config.yaml
head_dim: 64
norm: "layernorm"
norm_place: "pre"
norm_eps: 1e-05
bias: "all"
init: "normal"
init_std_qkv: 0.0187
init_std_up: 0.0187
init_std_down: 0.00383
beta2: 0.98
max_grad_norm: 1.0
decay_fraction: 0.56
final_lr_fraction: 0.0
Each number is 200 + 20 x the weight over the matrix's rms, rounded and kept within 0 to 999. Layers, rows and columns count from 0.

# layer 4 MLP down (transposed), 2048x512, rms 0.0343, rows 615-642, columns 256-383
177,202,173,210,188,209,199,190,196,238,174,240,177,222,213,214,210,223,190,194,215,244,189,200,232,156,239,180,207,227,199,198,212,173,198,199,177,191,221,194,225,178,185,207,189,182,207,153,184,199,191,199,173,168,168,193,212,198,223,154,227,257,214,192,198,205,180,234,231,205,190,207,223,197,200,214,200,182,222,189,215,207,172,191,179,232,194,231,205,182,190,200,189,185,203,164,198,209,217,181,206,166,217,191,161,205,227,243,199,176,212,226,202,194,185,206,164,207,206,179,227,214,198,166,217,183,221,195
185,200,248,209,194,221,184,198,207,196,172,204,211,201,213,191,205,194,194,186,195,195,178,199,211,197,195,212,185,220,231,185,219,215,207,211,186,180,197,197,214,171,212,170,223,202,176,217,198,182,199,216,198,217,247,192,204,171,202,205,222,226,203,229,177,158,213,195,178,193,194,214,189,203,225,198,201,180,209,208,246,215,202,217,180,220,192,170,206,213,188,208,208,203,188,172,198,209,166,216,191,182,162,177,197,206,208,212,182,204,224,191,192,221,183,170,177,201,179,184,187,179,218,199,208,223,170,205
170,196,170,197,185,222,177,207,216,231,191,219,215,205,265,194,187,189,216,211,171,190,207,192,169,180,213,193,173,248,261,201,207,218,173,214,210,175,175,189,211,171,208,227,200,224,211,198,193,201,175,172,189,218,206,207,234,194,169,225,239,196,210,158,217,172,227,197,199,195,220,188,190,200,174,196,227,199,250,162,230,170,215,168,196,224,190,187,192,237,215,179,196,187,211,222,160,239,168,187,228,212,174,201,153,235,199,221,207,177,223,224,230,216,216,182,191,214,176,167,202,221,213,215,199,221,240,183
198,225,216,207,175,188,194,183,190,209,227,229,206,203,189,206,187,208,215,208,228,204,180,173,223,177,221,162,186,229,203,198,194,212,200,159,241,205,256,212,172,170,202,225,180,210,199,208,186,183,201,196,218,214,179,195,184,199,193,193,181,194,219,205,222,200,189,189,207,197,171,208,203,208,215,183,199,194,204,172,182,214,212,196,218,230,220,214,211,181,173,180,194,203,206,205,226,196,199,223,171,199,186,216,211,192,206,194,186,222,182,224,180,226,185,212,230,216,225,211,201,224,226,174,181,198,191,209
205,199,174,232,214,198,206,221,224,197,220,207,219,180,240,253,196,205,178,185,235,209,180,209,204,191,209,176,220,156,191,197,158,235,198,175,191,202,243,231,218,217,203,197,176,200,186,249,195,185,165,183,187,203,220,183,213,177,181,206,206,209,185,190,187,181,207,170,224,199,159,177,167,246,180,209,216,246,190,217,155,222,223,229,164,212,198,201,209,188,198,198,201,204,217,208,209,194,194,223,186,173,180,181,156,200,200,224,194,202,215,186,188,216,180,229,159,189,229,173,178,202,218,207,209,196,173,218
217,166,204,203,194,204,239,211,200,227,207,221,200,196,225,196,180,215,205,184,223,212,210,195,167,226,150,206,200,203,206,230,208,190,184,226,173,207,194,215,209,187,235,190,221,215,186,196,209,221,252,180,175,227,209,172,203,189,194,191,198,189,188,209,224,191,221,231,204,242,190,199,216,213,219,207,185,212,214,207,208,175,206,187,179,220,212,170,166,185,219,205,229,215,176,203,205,227,172,221,212,194,203,205,194,180,231,188,225,189,232,170,198,198,176,211,213,218,227,201,199,223,210,232,246,214,221,193
195,227,178,197,162,195,192,215,196,193,197,178,185,205,228,195,197,202,204,185,197,203,202,216,205,203,228,201,194,199,201,203,207,209,195,220,205,183,189,216,204,206,239,218,227,205,185,198,195,225,201,185,204,207,204,174,172,181,226,231,205,222,194,220,197,198,202,208,221,177,207,220,192,221,168,199,195,226,237,183,204,204,201,226,190,201,172,224,180,222,192,187,200,188,244,200,193,212,186,215,173,194,232,210,170,184,192,194,171,171,169,223,220,211,217,175,201,161,189,202,194,207,203,219,228,219,199,185
184,227,170,218,158,197,210,183,215,197,239,175,214,188,188,225,231,206,228,203,225,182,213,179,183,222,188,211,218,223,209,161,176,202,201,156,210,155,208,189,192,202,208,196,194,192,217,186,210,216,221,193,193,175,222,215,206,223,196,198,217,177,155,195,208,193,170,142,206,164,221,226,218,190,195,218,179,169,225,233,211,226,194,197,196,191,207,206,215,185,209,185,175,197,222,205,221,224,203,187,211,194,206,230,184,217,208,233,244,159,194,204,238,216,187,198,176,231,187,184,186,186,188,190,195,214,200,163
191,233,160,220,229,227,232,168,186,199,189,167,202,197,202,238,242,201,197,203,191,205,184,172,172,179,224,199,234,171,199,157,189,186,236,236,211,186,237,215,181,236,190,181,177,177,209,203,219,219,185,230,185,199,247,178,177,249,230,184,171,192,181,210,190,172,199,216,205,222,153,198,211,174,192,196,189,179,198,186,216,215,260,221,222,223,178,182,206,209,204,192,180,190,201,196,186,200,220,187,192,168,240,231,151,164,225,195,222,169,211,208,179,158,181,187,209,213,233,204,207,192,208,152,217,192,173,190
215,186,195,200,206,202,213,187,183,219,231,210,226,189,187,180,213,214,162,196,191,198,201,191,211,204,186,189,199,214,178,203,227,218,211,203,235,210,190,176,226,208,213,204,215,200,197,170,186,158,208,218,224,204,206,177,204,233,198,206,205,213,226,161,214,203,192,210,196,211,220,208,164,203,205,202,191,218,183,205,196,206,245,185,209,193,198,182,212,180,210,208,190,202,198,199,183,199,230,208,184,229,205,188,219,235,187,185,169,194,159,199,193,189,185,195,194,186,215,214,208,204,221,215,208,198,179,169
205,219,191,176,159,205,214,181,196,187,218,204,176,206,167,197,199,214,222,208,194,231,197,205,242,162,222,209,186,218,197,211,205,176,172,180,221,223,207,226,225,178,173,200,214,186,180,216,208,219,185,224,201,175,196,232,197,135,177,190,202,206,185,194,208,243,200,221,192,180,217,183,195,238,226,196,210,221,243,183,227,167,217,233,207,201,187,193,192,173,230,197,192,212,202,202,172,194,199,202,166,197,183,213,208,188,206,185,222,181,198,201,185,222,214,189,209,207,180,194,221,220,185,221,198,215,198,168
204,171,194,212,211,171,199,179,226,214,241,225,188,200,169,211,207,198,217,207,193,211,234,156,209,211,200,169,198,213,214,181,208,192,197,219,187,215,244,202,227,204,175,224,236,165,199,198,195,202,222,176,213,195,193,203,214,201,186,167,181,186,197,220,188,184,161,149,203,200,207,198,200,189,239,180,182,178,178,184,202,227,196,168,210,213,228,202,176,240,196,192,174,190,184,186,170,160,226,209,170,183,206,173,195,195,216,172,207,193,205,169,192,221,198,183,203,176,196,168,181,218,219,192,171,210,190,220
213,215,198,183,233,204,218,174,215,203,182,223,232,193,243,225,188,217,201,171,201,203,202,210,230,171,194,195,239,193,199,191,198,181,173,171,217,204,202,219,191,193,209,213,202,217,159,211,187,207,183,208,206,194,185,194,210,211,200,186,210,185,204,193,180,191,211,178,183,220,241,218,176,214,190,225,186,222,211,218,232,226,192,213,196,192,199,217,205,166,196,191,211,192,182,197,200,164,219,198,211,200,181,199,219,172,233,204,220,186,204,196,209,180,181,203,229,188,195,174,175,197,247,191,201,205,214,213
212,198,172,190,212,163,192,166,200,179,228,189,199,188,178,206,192,168,184,173,196,205,236,200,208,213,229,218,177,209,197,257,178,218,200,187,188,188,193,164,198,222,189,201,220,216,211,199,219,179,199,193,240,192,176,187,184,215,231,258,210,199,199,206,203,214,197,175,220,209,190,185,178,234,203,188,213,190,177,224,196,228,197,201,228,172,186,171,187,195,233,221,177,186,227,219,214,208,190,186,185,178,204,243,202,213,211,181,214,207,196,222,248,193,202,198,220,194,184,208,171,204,170,191,209,192,200,199
170,186,201,191,159,207,223,192,177,208,162,215,210,214,240,174,216,189,204,173,217,213,203,232,259,215,196,194,189,209,160,225,210,189,216,199,222,190,206,178,203,202,139,177,193,183,199,204,208,209,189,207,195,215,202,193,188,188,232,211,211,194,221,197,192,211,185,176,190,189,175,192,204,197,182,212,195,216,208,209,204,205,229,232,192,214,183,181,176,199,205,226,194,204,180,187,198,203,175,193,194,204,188,220,185,214,204,198,197,197,211,196,204,198,211,216,179,196,200,192,200,192,206,214,202,193,222,178
200,199,183,205,175,169,185,208,183,204,171,187,186,202,192,193,200,194,201,193,220,179,183,189,224,221,162,203,191,191,224,194,180,172,192,207,200,199,203,170,214,162,180,204,186,187,194,190,201,204,195,199,214,202,183,200,204,177,228,206,212,209,222,175,210,178,171,175,204,201,213,243,201,179,198,232,204,198,211,189,212,183,227,215,205,181,200,173,205,239,184,221,196,175,177,222,214,124,196,221,220,218,192,190,161,219,149,195,234,215,237,182,196,248,196,208,199,207,244,202,226,210,194,170,197,209,191,199
201,256,150,238,226,167,217,177,218,227,241,229,217,202,249,210,200,204,212,197,193,198,166,163,193,201,203,189,203,172,208,169,210,205,194,172,205,225,214,192,199,190,236,219,203,193,213,243,162,183,202,226,202,179,215,222,187,206,183,174,197,193,231,177,214,201,164,211,190,191,192,184,202,227,176,190,214,213,196,190,211,182,225,186,213,193,215,239,212,199,159,188,197,206,193,197,184,197,176,201,211,214,191,201,163,230,173,197,202,192,221,228,230,217,182,192,184,209,220,235,184,192,202,223,228,171,217,153
181,183,158,194,202,201,198,206,188,182,216,192,165,190,219,219,208,231,193,188,205,178,188,208,202,163,222,225,147,185,208,185,200,186,221,184,201,222,188,221,220,176,197,197,218,223,181,193,208,214,207,184,179,208,168,194,230,178,167,227,220,188,225,189,191,187,202,212,206,208,205,214,195,192,200,218,217,230,191,219,196,177,200,199,230,200,185,228,183,170,183,206,205,212,174,174,185,219,169,223,183,214,202,217,188,224,185,195,227,218,202,227,244,187,206,176,189,185,195,215,223,219,210,215,191,208,223,228
179,192,208,214,214,197,203,191,203,182,201,202,192,191,197,211,181,184,181,222,182,195,202,176,182,200,198,180,207,178,174,201,197,221,199,224,175,215,183,165,173,217,218,191,196,187,210,200,198,192,235,206,191,217,229,208,210,194,183,191,224,221,231,189,187,174,201,232,209,198,185,180,227,203,236,179,232,246,190,195,233,194,205,193,197,167,201,168,218,194,200,210,220,232,192,176,214,207,201,198,185,213,167,187,187,204,199,202,209,207,230,200,183,212,195,207,236,196,198,205,204,175,195,211,181,204,198,199
217,245,174,240,186,228,199,207,170,176,223,226,199,198,233,191,187,216,215,234,203,176,237,175,191,183,205,200,220,211,213,172,166,161,216,217,157,213,193,216,161,198,229,226,182,185,236,170,211,191,194,172,189,211,206,180,239,183,215,175,211,202,174,216,194,205,183,225,200,177,223,279,160,242,166,217,219,244,222,204,213,240,193,208,183,204,159,220,241,147,185,223,181,210,206,200,182,182,206,217,254,185,188,211,210,209,186,216,188,215,194,190,246,184,163,167,205,232,185,201,188,181,175,228,238,200,180,222
203,219,217,234,180,208,165,203,237,194,207,230,191,218,209,199,213,204,191,202,210,141,209,201,171,159,224,207,186,197,204,218,171,204,187,193,199,190,176,223,201,192,204,170,179,155,185,190,178,230,166,225,232,222,188,215,186,209,222,202,204,169,220,171,204,217,213,191,167,214,223,205,174,200,215,233,201,189,206,204,211,207,192,203,221,204,171,195,180,223,190,171,174,195,233,189,189,162,228,247,177,204,203,206,185,205,178,209,199,201,209,187,161,206,184,182,178,202,184,211,173,225,172,207,207,213,194,224
192,221,185,199,186,166,183,171,183,167,226,201,201,210,199,193,180,184,207,216,231,237,219,186,199,171,199,200,152,198,161,198,219,196,210,186,227,221,210,233,170,213,158,175,190,216,182,229,194,223,195,195,185,217,247,196,196,163,264,202,195,211,177,216,172,248,187,207,210,205,196,219,204,242,185,200,215,186,190,244,219,181,204,203,210,227,196,197,203,206,176,231,213,191,182,223,192,208,187,191,174,227,198,203,185,197,219,188,196,199,215,198,210,231,221,182,195,203,183,193,217,184,190,227,204,222,252,184
213,185,273,216,204,216,208,236,208,200,218,199,181,208,216,186,202,203,178,167,205,208,190,218,215,195,221,199,222,180,197,191,180,235,169,180,200,179,244,220,195,176,189,191,229,196,195,179,168,173,204,187,190,227,221,235,207,219,182,247,180,204,195,196,187,172,193,179,159,184,177,216,211,189,229,211,206,183,201,207,208,170,219,188,202,199,167,221,208,171,218,189,224,167,162,205,205,191,186,165,193,210,231,236,200,218,183,170,182,182,190,230,196,198,192,155,191,247,200,197,235,215,219,149,174,255,200,178
195,165,211,195,205,225,229,207,218,204,208,187,200,230,190,195,214,212,211,205,199,188,202,199,210,148,199,167,230,220,205,221,210,193,182,177,180,211,238,173,208,200,204,207,202,210,189,205,224,217,239,208,201,204,185,181,207,220,191,193,190,191,209,198,195,205,195,216,191,198,160,211,246,204,175,192,192,202,204,198,203,187,223,212,219,200,215,191,221,196,238,194,192,205,175,220,220,190,215,210,202,192,215,200,191,213,196,199,183,176,194,210,200,194,217,196,217,191,214,216,218,229,188,236,212,182,197,220
215,205,190,176,216,191,193,214,208,201,209,231,196,223,200,194,217,190,168,199,192,192,187,223,199,176,184,189,190,213,205,227,203,203,206,149,207,190,220,192,233,193,218,165,198,228,217,196,199,189,174,216,230,167,190,211,212,181,190,207,194,165,190,211,199,190,212,180,198,182,214,191,217,183,210,181,199,181,205,216,179,212,186,188,199,225,219,210,182,205,194,204,181,232,186,212,206,200,225,206,222,182,156,208,189,173,206,210,228,168,210,198,211,208,156,168,183,212,224,189,221,187,211,188,221,210,163,218
171,208,187,151,183,194,215,171,190,187,210,214,205,199,202,204,205,186,168,188,221,208,220,198,213,179,222,150,185,219,188,221,208,168,209,211,201,218,186,211,235,178,187,196,225,199,196,229,224,179,192,185,170,181,167,190,204,182,182,180,218,204,219,171,181,194,185,193,195,181,218,203,184,179,216,213,161,237,219,199,236,198,174,211,211,218,209,223,154,217,223,207,202,199,218,211,205,229,221,230,236,198,187,194,175,163,198,198,219,230,215,209,222,224,210,191,184,200,217,200,179,223,174,183,197,155,199,176
195,205,211,244,192,248,169,218,154,181,206,224,221,238,183,216,195,149,192,238,233,200,180,203,217,223,216,198,196,207,227,230,169,171,202,204,190,194,226,182,193,222,233,230,186,211,185,194,180,191,188,263,182,187,174,201,258,166,154,177,222,188,180,186,225,230,184,193,184,205,202,195,209,235,191,174,202,184,215,181,210,238,184,175,189,205,180,229,179,193,246,207,187,200,232,204,183,223,214,172,211,216,186,218,200,220,236,167,194,199,224,158,167,207,205,164,189,194,183,225,191,185,186,184,214,182,186,223
208,192,193,206,185,197,188,185,212,200,180,211,190,196,197,177,195,198,206,215,233,205,158,171,191,211,186,180,186,215,202,236,196,197,201,218,200,205,213,199,208,213,193,194,171,188,198,196,166,198,193,227,237,202,191,187,192,177,203,195,207,185,173,196,183,201,205,206,171,153,191,192,180,215,164,180,226,200,192,207,228,211,226,184,192,216,223,228,200,174,205,188,195,205,171,193,184,188,194,223,175,203,228,201,184,211,201,175,204,199,208,213,211,235,229,201,183,191,197,221,203,222,194,200,184,210,193,215
# layer 4 MLP up, 2048x512, rms 0.0352, rows 616-642, columns 256-383
208,180,198,209,218,162,180,196,209,160,184,200,221,192,157,219,227,202,214,216,186,201,205,212,207,234,183,202,197,202,194,159,194,195,188,223,216,203,224,177,163,215,185,246,198,199,200,189,193,176,198,196,184,202,194,205,174,208,181,188,217,183,180,162,223,202,193,213,198,201,220,199,208,171,180,189,193,244,195,158,202,177,218,171,186,227,167,189,229,186,199,187,220,242,190,216,205,194,192,162,200,201,217,186,197,203,160,188,191,178,191,207,215,193,209,198,214,198,210,199,199,198,215,198,195,157,189,196
210,199,187,214,216,235,222,195,164,203,235,199,212,214,191,184,162,178,186,186,167,220,182,239,180,208,177,212,207,223,215,181,169,211,233,205,219,189,181,204,181,203,141,206,180,243,182,200,213,199,220,221,143,205,197,170,178,185,192,196,189,203,236,199,209,205,227,178,191,178,193,229,187,173,202,234,187,159,224,195,212,183,211,194,208,207,204,178,184,198,188,219,197,200,179,191,189,200,180,212,205,195,173,205,199,167,179,168,174,219,231,186,188,203,180,181,173,197,187,215,173,176,164,200,215,220,191,196
209,208,169,195,203,184,219,202,213,208,190,199,204,202,163,205,220,211,203,194,188,210,211,232,193,197,188,174,199,223,163,239,202,195,203,226,198,199,171,190,211,210,181,195,204,231,178,208,207,254,182,213,190,185,220,172,202,188,193,202,213,190,193,208,169,220,173,211,190,207,181,207,191,197,185,181,199,188,178,203,214,183,176,210,198,169,190,180,196,199,211,204,190,159,208,199,247,203,174,175,211,209,205,214,173,174,202,220,191,220,200,190,205,151,200,234,187,206,215,176,196,195,165,217,194,195,182,202
213,221,177,231,181,189,189,235,192,232,191,172,216,208,208,234,199,214,180,199,236,215,197,228,221,212,233,194,214,220,185,214,155,214,191,182,200,193,174,206,199,231,189,210,166,173,247,178,186,191,197,206,193,215,184,219,175,200,136,209,217,195,203,174,203,205,180,220,210,182,224,184,194,164,193,228,207,211,193,213,199,223,193,214,224,213,196,228,198,195,209,189,193,207,195,238,236,218,166,251,244,203,244,156,178,219,199,187,192,192,231,205,185,218,214,232,205,187,219,188,194,259,189,204,192,223,209,219
223,196,189,200,244,218,207,173,204,196,204,183,214,205,189,209,184,165,191,190,203,205,208,217,196,218,269,213,211,207,195,217,183,190,167,194,212,208,184,207,222,180,180,193,197,186,236,179,196,187,185,197,220,182,181,188,216,218,207,195,195,189,191,221,176,201,207,200,190,154,187,192,211,192,222,216,192,218,177,188,201,198,194,204,205,150,173,181,219,187,196,176,182,168,227,205,169,209,182,164,189,188,214,188,220,195,186,212,162,168,174,196,207,202,185,176,205,189,192,200,183,208,217,166,172,209,191,226
213,183,181,216,173,199,183,231,179,197,203,178,192,232,199,209,211,182,172,195,195,216,190,216,173,186,175,198,231,247,219,197,177,162,199,201,174,166,212,189,241,168,187,200,196,207,226,234,165,217,223,207,188,160,206,216,187,178,206,152,178,175,186,227,203,195,251,217,196,193,203,204,206,211,227,198,200,209,211,208,187,188,195,196,178,200,210,195,216,190,195,203,203,221,194,199,187,216,205,199,197,209,168,202,198,195,203,187,216,200,193,209,169,209,209,215,248,164,213,190,189,192,206,181,192,235,230,204
221,188,166,190,165,220,202,193,186,199,234,185,203,218,170,230,183,211,242,193,207,215,214,204,193,165,236,217,185,197,229,205,223,211,213,217,188,207,198,208,203,190,202,214,179,214,207,194,214,209,199,221,197,206,170,235,213,214,197,212,186,217,201,191,224,170,220,243,174,165,217,207,191,193,197,201,198,200,196,164,210,167,239,208,208,229,179,202,193,215,207,222,229,230,198,188,167,215,181,211,224,163,241,178,181,205,191,191,195,220,188,227,208,189,212,192,192,198,210,194,158,189,153,186,180,190,182,190
233,209,176,181,223,214,198,186,186,213,198,190,180,198,214,191,218,197,233,216,182,208,166,181,173,242,184,210,200,200,222,204,228,208,171,187,214,123,218,184,189,224,166,194,161,235,227,209,201,201,229,181,220,208,212,224,206,226,186,192,211,167,198,200,220,192,208,191,191,199,191,219,172,206,196,201,210,199,207,195,226,191,207,155,211,166,222,253,194,234,184,161,211,213,192,220,187,235,189,187,208,234,218,253,190,206,156,155,198,173,204,190,216,221,195,161,176,177,186,192,202,230,235,180,184,214,223,202
209,200,198,183,211,184,216,223,199,207,205,179,204,186,225,219,187,230,216,180,199,213,211,194,185,171,212,192,205,197,236,160,208,205,211,223,198,162,234,201,214,171,187,226,207,202,176,185,215,223,227,209,210,187,183,181,195,197,218,191,188,183,200,240,211,263,204,221,231,222,223,158,208,181,207,196,202,193,200,213,204,185,193,205,192,193,190,235,204,200,170,180,191,200,228,212,188,217,213,234,215,207,228,184,183,219,207,189,189,179,175,213,220,212,246,203,213,150,243,171,162,212,186,156,173,198,228,189
210,201,205,214,198,164,228,214,190,208,241,168,193,188,192,187,182,216,192,229,184,168,194,219,216,171,199,191,202,197,194,205,190,195,232,224,183,166,185,203,212,204,187,179,200,180,197,183,190,193,213,185,165,206,187,175,193,194,202,197,216,179,198,211,177,220,206,205,194,217,194,197,203,163,182,193,172,230,200,205,206,230,200,185,196,196,215,206,168,210,195,228,185,200,164,250,201,219,189,172,237,218,179,168,218,206,182,214,193,214,190,230,169,155,188,195,175,180,232,175,184,196,196,208,187,201,188,203
171,199,196,202,205,166,196,179,193,217,184,191,185,187,180,199,255,219,211,215,178,190,207,199,226,197,190,172,190,199,237,200,211,200,200,205,167,206,180,210,204,203,203,171,197,220,178,192,211,183,210,221,205,182,199,199,190,252,194,210,190,177,164,169,162,210,215,232,191,178,199,181,197,235,187,193,181,206,227,227,207,191,215,178,179,172,161,225,219,224,180,240,201,164,179,208,215,192,189,239,239,167,207,225,207,173,230,204,207,233,213,208,215,219,201,249,171,184,210,188,191,212,201,187,193,178,189,199
222,212,179,226,162,197,180,234,180,192,222,139,187,198,175,195,186,187,172,235,174,181,204,192,198,202,189,209,173,181,205,195,203,235,245,231,200,183,192,178,197,179,193,197,190,192,198,200,214,215,210,190,180,191,203,181,173,188,180,182,199,226,191,219,204,236,210,210,229,177,166,218,206,210,209,182,204,182,182,153,187,162,205,201,200,178,187,168,189,207,197,214,199,218,218,187,195,243,183,184,206,188,203,190,183,211,148,189,197,207,190,214,185,186,225,197,185,208,252,212,207,189,178,221,181,210,186,158
201,220,191,206,222,230,184,195,173,192,215,211,193,197,196,184,203,177,207,189,199,219,218,204,199,214,195,225,207,216,150,195,210,182,204,204,241,181,195,202,203,227,184,180,205,202,171,204,211,227,183,181,173,240,215,210,221,199,200,213,226,217,204,224,226,196,207,203,196,219,169,167,203,247,204,204,182,193,204,184,214,204,197,196,209,214,199,198,197,175,207,185,210,215,224,203,227,202,208,205,163,194,160,231,208,170,209,171,224,207,234,212,188,212,197,179,176,188,206,210,180,225,175,209,198,197,240,219
230,221,211,213,219,153,200,229,231,188,187,178,202,193,170,207,189,216,223,190,181,233,182,196,182,212,202,202,210,206,226,197,186,182,173,224,207,189,213,200,195,152,220,189,187,214,182,181,199,194,171,186,214,196,191,199,218,212,165,183,220,195,195,199,159,224,184,227,206,208,209,205,205,200,237,239,180,185,184,222,186,199,178,168,185,198,204,179,223,200,166,144,201,193,238,177,215,196,200,196,219,216,221,206,198,191,216,195,162,190,195,218,183,178,213,184,218,164,191,199,209,242,180,188,211,188,186,202
209,173,183,214,190,186,210,182,212,195,242,197,226,187,181,210,231,185,213,172,231,192,183,192,186,187,184,187,207,220,207,225,201,148,214,211,188,179,220,195,184,194,220,201,172,209,199,214,192,205,223,193,176,201,206,222,181,172,203,190,165,183,203,204,209,191,176,210,171,182,202,200,260,195,213,203,184,188,186,215,218,194,221,158,235,171,206,185,191,228,152,196,258,211,216,189,200,216,202,193,220,171,188,177,205,204,198,181,201,202,189,165,181,230,165,249,209,201,174,219,176,217,214,225,183,186,222,199
204,215,172,221,211,179,157,234,206,198,182,206,218,186,196,200,180,207,194,224,212,198,205,193,168,196,193,193,228,199,196,194,177,189,179,231,194,150,204,233,181,177,211,243,174,187,204,219,182,229,195,166,182,219,204,191,208,208,209,210,210,182,167,189,178,198,201,184,195,231,179,203,213,161,206,194,199,183,188,195,175,162,200,163,223,167,222,223,200,185,214,168,215,248,210,165,206,210,187,208,220,167,246,191,178,190,223,175,222,211,193,223,201,213,184,215,207,198,262,196,223,212,210,187,218,178,182,199
209,170,175,203,173,199,227,167,195,158,216,217,222,206,202,228,206,184,205,188,226,202,204,183,204,220,222,217,218,195,191,178,186,204,219,191,212,205,194,192,174,213,205,195,194,205,210,202,191,201,184,218,199,221,206,232,202,215,225,205,183,226,194,206,173,221,203,214,170,147,201,180,192,224,230,193,198,195,196,184,207,213,187,184,171,214,196,217,211,196,189,206,191,190,172,218,210,183,223,182,224,214,218,178,218,200,174,202,217,212,178,210,240,169,202,215,207,205,227,194,186,200,235,186,209,193,199,194
197,213,195,189,194,196,205,220,177,219,195,184,204,248,198,215,182,213,204,195,197,233,174,217,176,203,196,188,162,204,198,190,229,212,167,233,209,203,220,183,203,203,187,190,172,170,206,192,182,193,244,200,188,181,199,195,221,186,205,231,212,177,211,248,227,225,219,191,224,218,206,173,219,222,216,197,201,215,212,207,169,205,211,191,175,230,180,183,231,160,169,193,170,193,205,198,213,219,190,207,194,217,205,182,190,212,197,223,164,195,185,200,217,210,230,221,195,156,219,187,195,213,225,201,189,213,166,214
241,199,167,179,155,225,198,261,200,219,228,204,224,187,189,199,180,224,214,215,153,192,207,210,267,189,208,201,198,200,223,167,179,186,199,200,150,185,207,211,237,192,191,216,180,193,158,208,217,207,211,191,191,169,195,213,205,196,168,213,201,181,172,167,180,218,219,224,202,182,209,194,171,169,156,241,194,231,183,206,229,187,225,228,183,201,217,196,203,221,207,209,214,194,174,207,247,207,215,225,192,202,203,178,198,200,160,177,220,236,209,199,221,214,190,191,193,224,208,197,144,202,179,202,207,216,194,187
187,207,192,209,189,199,222,192,200,213,198,203,235,192,200,229,234,212,204,199,248,195,151,196,178,214,247,188,175,184,192,230,181,209,215,197,217,222,223,167,220,214,191,195,189,183,230,187,179,168,215,225,210,205,183,173,201,223,155,223,135,155,197,184,196,176,216,189,173,252,190,208,196,163,194,226,206,214,174,156,193,176,183,197,207,197,196,215,241,215,191,188,210,199,184,203,228,246,193,220,199,209,214,196,224,207,218,226,214,205,215,172,172,211,155,228,205,157,234,159,196,219,207,195,201,199,192,173
195,217,195,231,210,185,163,223,169,219,223,196,191,195,193,178,160,155,173,185,222,195,190,200,199,207,193,206,206,216,221,177,207,233,183,199,238,215,202,225,196,192,229,260,177,201,190,227,179,169,183,231,214,212,209,235,235,200,206,211,180,213,188,221,227,235,188,202,194,228,166,207,188,197,192,222,218,149,187,201,210,166,167,194,170,233,196,207,220,199,160,204,238,186,192,190,197,193,193,196,213,213,187,151,224,183,232,177,184,216,202,209,176,189,203,211,197,204,216,175,228,190,185,200,209,239,218,213
211,175,194,211,201,146,211,204,173,180,213,170,224,203,198,269,171,201,197,217,192,202,156,218,208,191,226,197,177,210,177,214,181,229,200,187,224,216,189,190,213,189,193,204,165,214,182,170,232,194,162,209,216,202,167,199,204,181,226,188,172,194,207,187,234,190,174,195,172,195,208,203,222,155,190,200,199,169,203,204,201,188,185,185,208,229,174,239,189,215,180,190,212,224,208,190,224,260,209,197,231,195,186,194,200,206,213,196,188,180,192,156,223,219,197,197,221,220,201,160,197,180,176,191,201,205,229,200
191,206,175,191,193,164,191,194,182,204,218,188,218,189,173,219,196,193,177,192,196,197,209,207,200,253,210,219,200,187,212,180,198,212,196,215,207,203,176,231,192,191,188,203,203,152,201,198,165,209,195,214,208,208,203,185,197,208,197,209,209,192,206,211,180,199,210,194,186,215,213,201,171,204,246,197,211,214,198,194,203,203,202,178,165,180,191,186,212,198,187,201,197,187,217,198,197,215,188,239,208,218,147,193,203,204,247,215,225,210,188,182,204,197,216,220,180,217,183,231,198,216,208,183,188,208,177,190
218,216,192,208,191,162,178,225,215,189,227,192,219,190,203,209,191,183,195,199,186,187,220,207,190,204,208,228,205,223,185,187,193,233,197,204,181,195,178,190,211,195,173,219,199,187,241,208,188,223,192,170,202,219,214,188,192,222,185,202,166,194,173,206,190,233,175,196,190,202,215,214,207,183,188,218,228,183,184,178,200,202,198,161,233,207,189,172,214,194,180,185,197,206,195,214,174,177,199,209,203,183,207,188,189,202,187,175,184,208,204,230,227,160,199,179,205,188,229,162,190,195,187,171,207,163,213,198
231,176,198,227,211,190,210,187,205,241,227,162,213,211,207,223,214,203,227,214,216,174,148,213,215,188,232,164,208,181,203,178,190,175,188,209,189,186,196,136,172,172,199,211,181,225,206,210,199,229,164,248,205,215,196,180,218,202,185,196,160,196,194,176,198,199,190,226,208,205,164,197,190,212,196,181,186,188,194,222,182,208,177,195,202,184,205,192,194,191,192,184,203,174,202,255,220,211,205,200,213,214,210,180,204,194,194,207,186,229,235,195,199,158,199,200,239,199,195,173,204,190,207,228,199,186,213,199
203,165,194,219,182,196,193,232,210,228,199,195,212,255,177,236,231,211,200,214,197,189,223,230,203,215,241,203,157,223,195,204,181,184,239,233,217,216,179,180,195,183,144,240,195,172,174,166,164,205,169,212,212,188,195,216,198,200,193,234,180,199,212,223,182,194,155,238,202,210,189,201,219,220,210,188,209,237,167,173,163,215,182,226,220,175,186,204,198,202,219,227,177,212,212,199,187,208,182,172,192,171,235,199,184,189,170,191,164,182,193,217,219,150,224,215,219,224,237,183,191,194,186,196,191,144,236,191
176,210,213,199,210,205,189,212,193,252,214,164,193,176,190,208,153,181,192,180,215,182,215,187,230,208,184,181,190,191,202,175,199,207,247,174,172,191,187,186,210,177,183,202,206,207,212,163,222,212,193,169,222,214,235,231,205,198,204,196,225,187,190,223,214,209,199,196,208,224,235,219,192,180,206,212,195,179,165,197,213,214,180,216,180,172,196,168,204,202,184,211,163,225,209,197,175,202,187,215,210,191,182,208,211,144,228,199,189,198,211,203,174,191,189,199,207,225,216,190,226,207,195,188,192,193,201,194